{"num_attention_heads": 10, "num_key_value_heads": 5, "head_dim": 32, "intermediate_size": 832, "hidden_act": "swiglu", "norm_eps": 1e-05, "rope_theta": 1760.0, "init": "uniform", "optimizer": "muon_variant", "learning_rate": 0.00138, "lr_mult_qkv": 0.7, "lr_mult_up": 1.4, "final_lr_fraction": 0.1, "max_seq_len": 256, "max_steps": 11326}
Each number is 128 + 24 x the weight over the matrix's rms, rounded and kept within 0 to 255. Layers, rows and columns count from 0. Numbers have three digits each.

# layer 9 MLP up, 832x320, rms 0.0896, rows 760-773, columns 160-319
119161146120150086168111116131155133124112107134135102082133127181159115141120130112122104100121106116118111174106130114137124163190113131084111160088100139143146103109097128087136130138111196137159112129140142148127145094151103128156122097096137135146146125155128107112130130134130148124171138136130166108122165141153102114151130144100083164122154088111168131135135091176167129142113159089173123145135121085113139145140111119120113121098112094083175124070106133134142128133141137
125087134162139161097115080135134137130131122153189130122139158119145155128141104114151095168155132112132102162179103142132111168124134140132138124123116093117155093139148103147144131121139155161162154171142126120113118112141151101152105097075099115130129088101162135120100129116112179146138174155126111103082092116126130195112116139181110117113114115118163129088099118140117105122149126115136111117148167143104152113091072097134074140128073114128151113148134154106099151072157115
157117149161127152121152148137107134117120141097129129132077119161140132163118072126145112149137101141145135118163124109103102122136108087096070156117129150119121100114110106155133174150102156138148139161163133119155104186065120113076154098169132076130085123156100137162115092118140110132118131098111137167143152100129117116141165084112151121154142109112104141160155115147166084155145124100193135154134125102126156142152146052120156114141106176162154113088106123153102083145111118
153145181104111116102123141110186180128098154128138135127174124149126143151153150126095111126126102134104104165133114164130071146126134096088151151127091141118122175082087130122125152146103131106105111144109147127133110094103130106145151099096099112142109177151100140062126134155081146146128134124112151110133166187094168156141106137072134141115131147142113112123077173137182117142124130139082106096115142157167097146099141104111095152086125098155175117134097106117081110131148066
148117178110176164132137092118125131171151118134159126195118118115175097158109113106142088096152116145131112142121087144116116122132135123090146113108133115117093119128124133125174139102114129094117138173125127136126175138179155126181132164121081156121149106103157080118155148113160151100101178150149129096137131132144150155090121142127095157115118141136153152098143111176110115119122132088137127134123124148135137114108120136116157118107142133154102099133135126107123123147119121
129137127170085132128135153136101162136134140115111131096138130142176121103125111138146154115180123146124095131130134164108102102125145132132121157109122125144121118110123141103089111142155135085143136123097173155144127123125120135123128100126105125102170123076140122147122137119155113166101141154099128112134136094163130135098174163127142142083096164129154169118122104150168099124143164103184179140108125135090115122113092124196139145130131102164139124128140169124140138122129122
145124105136100125108136113124115152127124083122156158161131079133113108108132124091095100112104124129153151123106126109103152131150061138179133075160127109121116142129128129124132139116121123187208137069149083088149094148153098096145139139131163141108097127141123108097180157106124093134145124151167131125168165112170146170124147129159138160171116129098166178094102135156122152146171062141105079109125155129149168111150136086107150108117168127146081073126134114105111122142137097
152154161120090150179111102160115111091134118121150131141115132105093144126144128128136126121131162111117169150128084084132123160126127097094099084154129124129100125147144162107120128157142127159103132111113163127152141109162134121123124137107117121134135134151105101109114148128124140135166089153123141106111119147133120108105079226123157067094140146132122184101159119099133126144115160142107088144135158152155136125142153102115114110058098097134149119146136106105140128132122154
187094139089117111102121149146162122113144123137110116145142160154101123115130157177094149119108117094123132103132094136136145151124147113098116107129131179101162163094108097114139146137066157132106127153135154099081070101153139131080141147129107135109169107118090119106119135148135135156116122149090088130158173126138081139108151150116104162105158145121130167115137137185151105115150143134120143116153120119118119141108117129133170071122107126110097153118108098127139105120142171
131089097122152130123141106127139151144120150084120085129137155111101110137079152105106133158145096130097128139137180150179177108093152150151118143119135152109126157093082119165111121096166117137095138138127136110136121124122105108109108086153147166177106130113166127175144109132139085109130120112148084149130125109101115111139113121160154139164156130121110164111160115133163158128127117127141134105151140091117159134108132141108113069123156101134119169126102149117113188141140154
116162090097128121163179104132129100125136150123134165126088160095128157124104154138102182108128105103169159166119105145103131152142106139125121097101112087160148126120117130149142121111114063077132104149110131114135111181122111144112106160116105131149114152111119075071108117122122123094098135149139126108112084126081156134148133123120130105130127160125122102159110125117098170142131145108162142110105154129117138140116134128152163116136174141143136172132144151117121158117109126
119132159155116181149145091123083106131136148134136130121122137131117107093137144185130150121120131145122149113131114140135062122144121140058127175149116142140120127131151093167129096132140140116120154121154122111100134120121125106109133157105119083123116162133111140110073138118127139129130165130103095171136135147119168129108108135138150114169124111161150116105102127105114087175113122100131149055111118106111153072129132170116126164151129126136141123134157099146128079111135071
108121144149134071117098119180122109165130160128116145110100134125161140089090123110138130156066103121093113141125131158121114129133154128105128149182118163156118093161112081105133126144132108140109114123117116073114092163152162118141149122122143132093125121116093140119137130132177132121125121129113152130122130151118127127133121163131121111130139119123154083138123103112138120134156082122133141129111084134161126138079142162136146124096109090112110143124134118132114135111151151
146145132115143113072129187148161124100132120118111167091129154130113128126103111112164165124194117137163126149132136173125151167108124077136134167161119095136126075075119130205113164129126085113105119092123096118094127124112111125128107121109112144144167110087101143090106131132178133086113165111064125102165141107110125103065147155120128141104125106157159156107124192143117143121122124150110132149127107118146129149128099141085088122103142155129085081136122128142083142135139122
# layer 9 MLP down (transposed), 832x320, rms 0.0411, rows 760-773, columns 160-319
147082105092128114067135120122137130135179139151104092077160151126116118135151084121119134123145174119144116120100080135196132147146158153082141113156115127123128138156133146084156086137128104129089145119156091111157160138109152113176106142098132134122162111128126106135117122125144130137119140115121154168156097157149109159110159089176141108099122138123171141108098158172095133142135130124126079144080145103105135098151073105102170115128154120123105131114121106172143123169103117
145161118125144102163155130117156117124105131133162110145161172109152136133144113103158143071149137160161130132134128101098141111079119136168115142119127084127121139115074127098106113177103144108139148136103168103151160144162120116151157108120111097151116131140153106199102097108091152149149128103096123124073130130133103168103150149104169140120137131118206140122124105107074118119103147097157151087112099152154160120052114102166145152143109104126132108115107118117134165145209167
121108177115106112107117111156155096085138108181127115103139148134161116110147139191134137106107137126123083118123162116123075141109174111099152162105104167111144146131149136130134105149122111145128101122146161119121153087085109086063108101130122137120101152111099161119113098110106128120117129111105150118111136149132150159121138123140137124162183144131140153177146112090129162153110101118154107117116105140121143104154115157140130171115151155153115154137141110132134115136108169
145098144133126142170129162109169140131156110154108175145124114130075133154114118118128186128119141099144170189144144123081148124091123141139122145110101149130141105119123126150079077176108134152167116155105139094143129158144158092135141126119145151118122115174156185144148137154090100151135123113129114153122105125112142162135129110124163182114167118101086132118155166121130065160105127092133154154124132177113118204139147080108123169184096116087178133135132163139082133116154113
088071172139169108090162142107135112104163138126146139115166176077140105092112111133127135134114143164135135118155105109107126090182129110155188160164147126110111106085148121134169153062122116138113138172146154162126108136136171137121137102079126126117080134109106138129150092166171084178143154107150137107120108176137122135116098124123127139114124118145114119117154117136135111146136151097134135125138133146150125123088137140116105139145118142133149181118206171082120145128120115
153106076105185090104179134101101086117075108130126109095067147120114126137117114143109150173116144134157132130116122155088103089138144136131113131114127107159109144156153130135123149150135144121135169133119105184136161114108123111097114132141168149102129107149105115133146136122148100150117144073108145138118130124123141123170139114137160125120097127096140145113117109149148119129125148140185131119153159139104133148136108139140130081118166124132123115147081115169152113157165162
138087125151138170059128094105169128096122098172132113147151166109131159136154135129140130075150168140134149079149136118078123158108126176164168126164089125084123192122080136144127105096158178127118104157138097152112179084156139081111146139153115148117131151151126118109129098096160084108138107144083107163176125103120121167176150129118127153145162113123134173095097110136119089148145101140120076158116155132085129103107123128130177109112122113123140124117123081180146148146135146
134137147160134150117114141120108137140113146103105140146117124132113151129117131125131147090124118115098145128128126139123116107140114107126142173118145066113128101107154154134148147110115125112105086170126159093137134141133128091139161123141137170085108161101118148127153172111142134153116144129155106166122129176127119109086109134124124131086162159145110103120124175137111157128102144134135107108114139153112146152133169130117129145115113152159112143192097162120110116152157122
086119099141115119136110115153177125151159119140120089113130085143116137124131110142170168135131133095119124084090080131101176105094106120134108133147156163127105182112118160135122154164105164104175093136128156118120162121097118108095154077116082124075134115120110198145122120145132134149084140158076149132149134109120117135123122122111104140125126119164149159086130124132149147098098153112126135144180118137086102149161125139091146104114122153142125138071111103164120122125129122
083106114112112083116132158143146121135118146145120103148163111133132146121141138152150113135129162146149131175159125099133132122102138114132096125138144142135130082127160145146151100151123138157090120112141088165144099123132108154148127151132149129119130115139113126123159105107143116131102120148122152156139109130131147056131084171135096129088125117116096123130141121153119166130147137122117126143155129120116106113115164085149128161155133108160119124094106153109151120086141077
141151104129162164071146157164128151123150088124139122090138158161125101133134130149145130131111122111146136087157159099145108091089116129135161162138174113077149123131113108149126134118169172173129135106089114114133121118115134115122154112128124099080100115144124130146152095167126142083144132128053138121187114159138134120120135135159123110092155133109147109130116115130130119118133156134096151133131129156140083136146091116102114089138122147093128099112165108105101102108110126
115098115121117150100131106141117134121149170146136137119121097153115062124103179118128145147119105166088137169119140112125117095171129126118115120112139094104133098173136153125111127107099188117117143101104110146095120147116095137134142087106153121102172122136147200104113128089097118121129152166139110118099113098182138180075102181139134106097060123151144088112150133123147119170131158102128107085118163157117130120144159095106100118124114161210129128167118126144161133104156084
121148099110135154196139134153161142112089140138140091142094103124099113128173132170099139107121149110135121111118141064128133123149133124142117151121171150125139090091132102190149128193127123127158112159090159134132143143128107075097139160137130116102125160142150112108123183140089158126153186131139117138146139112101145126127125149131085148118098133115120120103118109115163127138136127133138122106132109121155102092089106118128127143117072168110111111142136107102168145127131151
156130144094120155155103096128142138120132148083139137105145116087162157115102113175185111178184117138127116146115131122086115141156121099165081134159115078134177106127117107144101113150074095161126130127116105129151111122129123104129141183150132095092168089146100142126084103082174123124100147123127093149136131137094163144146159118156124127157120130114162156110104167136101097124123146176108106109124145127110136108096135136126069116102156184160119133163141106094121137134148130
# layer 9 MLP gate, 832x320, rms 0.0856, rows 761-773, columns 160-319
113096150138118156094144123136115109106128097128124143154110104089110106133077155165118080135167084124124122123148116188152122062099098125103148136120109124141131105101149138121149091183111156111187116111150123138073137149141084099196117106136160136132106108128126148107110141176088142102120121155125099132135133096133165128095175119110134175121157110099143096173125176191119134142147130123122080174145131160100100102151097123105135123117139119111093111125125142126120102121103153
143127141140106176196129124082127166143172148149127125122142092103159140139179150144116097121109126171122098154141131116159131135124136161121093115109152115109159164153087171124123129117099122151149094131107151126109127146070107147123082133134130142125129128080142118102081135110133163131124141116133145141126079142136099131120075134108171142159131101132096080153152109158155124120124129127172093114172128082141127115134153184117149116148091177141111138130080150126136131109100088
120106129127105120133160159079172108108117138090090103090083124074115112091060148129110110120131138143118120118186126135124137153137088107114117065122126071090148161169126104129163134105112151171132136156148138132108174126091090161132072074155138126081143147105193156081125106132122151131147132113128104143126123137128142103130123070129145140104093067151119159109117137164112090138125174147124127151158130192108142104133084125161071102105101149166092157144136085181158144144092132
110139140091149123139109099125121155185149151144127136148083112144125144143121132130124132104140131149113135115129062131158150136098134112131119098130118107111117124129117182096099088113142166091097061143146092125126149128154153134108081154111112100091104170142091155129121114149141136128118134177120174095119113097101145138111125171173088084131128160150155144125093099148126121100118138168172177115103148144145143146119081152123110119106149140088147142094141112098152103134089148
190149145134135109152152148104119158093113159133123147146118096135108098118105174145133085117112105123135156123099139098139112124131149116146097130127131100137083106123147109119127125139114116144125170107163115163129169111058145108153123114111131130094083145149148144117164153124121146096148050158144149182121123124140172125152177169131131090130119122109140104119132123129142116100115109080144144117112148147109138085143139123147078088084114146147134102150120128134139153147132141
146154123137077134158109148104127099105093120134152124119138145102121180151139151171156143129102084152115087182143091102138144043077191158167115131103128123092142156140112155082079110119126093113095115135154110081125171140090129128077140121128117158097143115102111140098131122112092142093101136116133083148124138077151162098134116100104074144097153150129114187139127132155104133084115120105133127143144087104130175114157101177122089151123167127111089103147120148151175119121129092
166121116128115156132137118112100165134131125144113140123136122130060114136152158105083133095127100118120112153127153181094156132151127094142166117128157143093127142112112145145142148134116054090113132114138110142125116164090126111088095106120128156137138101124161134119063163113114124116120143152157115104101136163100097083118131127115156146094131123118161107139140140142155134121138125115123116145148154121094117137110137130148184121102157115109136133142110127092146096080137132
130172113122144093137142111120098097153082108132135129158130108148113132142131119121163165129098127092179115098087095153147145123079119108093132140138096116176122152091131070136144120075090121112124140133107138091132099123122130107152114124113095096111133131148093078068117116172151153088167138135141123160186122121115147146133134149112116149141148117129108110165151115137149114088101157087123110150149141130157148141045105157152143124165097116150129122128166090138177137089131116
197134060151100143092134098139129135133107182120137154141135136126102119132125110117104154188109088145095130117088106134124163154114137134118103127108107111097154091126143139141153130124146137142081130137120136101124110114116130161135135139165132168148100142073101136119145147141113147148122141115134199111139139098166105122145056157165113168123162118114157160150119107139129126162162124090102152116145105138116119130070079102122135070135150134068117107111134113106139129137093098
139130095096108098141132107108167134137142102139137118151132164117140151082117130158152147139160115142142156087125118137102154124142134133135124157118083112114134155163146164122103114102141087143137097118123155167148144106121136119151133184144162139170115142138145109134110132109115182139163163148144124104094131117143115116124104100135121138119190104168114157154133126109117132098140097095122147133125104118116080151126152104119108109104140134131168103149127112126132122096132124
143152109141104149158177130107167141133135115126174098084082109133132127114102141137122138138130135163105102154118144124130078110110164130122188147193116102154138108134138143104153144141117146066121112137148157162127094176118104143086103141142124126127126180101097109113074124150170161089133152136116143111149093142127091118153144144159141110144138143136130127109119171170148157155086092133115123072103098146113166068127104157104129129143173145153141131121089107104137150103146119
134140113158136145156112114093080171114111097128133119138123109134114100155137125109127122110171157154135106097115111141106099095128137160146175130121100132100122106118122150128121109130147100112128119113122123191110101107107126121099093147147150105160171167116132141139132157099122116110108151112144116125158089122179142128107161120151162140154130119114127149119109143172098144127121156137125139113120121140147132112131107135102174120159171124136148148152087141107141138104116147
119123106146106121158142123153145125151058082153122136140146126133097129091095127149110098119112155098129133122114119132142138078129168150140104131142112118118146132150109155060172066103135136108130135141137153072175128119098092134142123158100095124106131151152106136124122089111131124138131115133124128128088119148166095126127169137149125151109147140123101096140164082115184072135107094121109080177157115176122126183118160158146194160159153107119157123143130146108082113106163154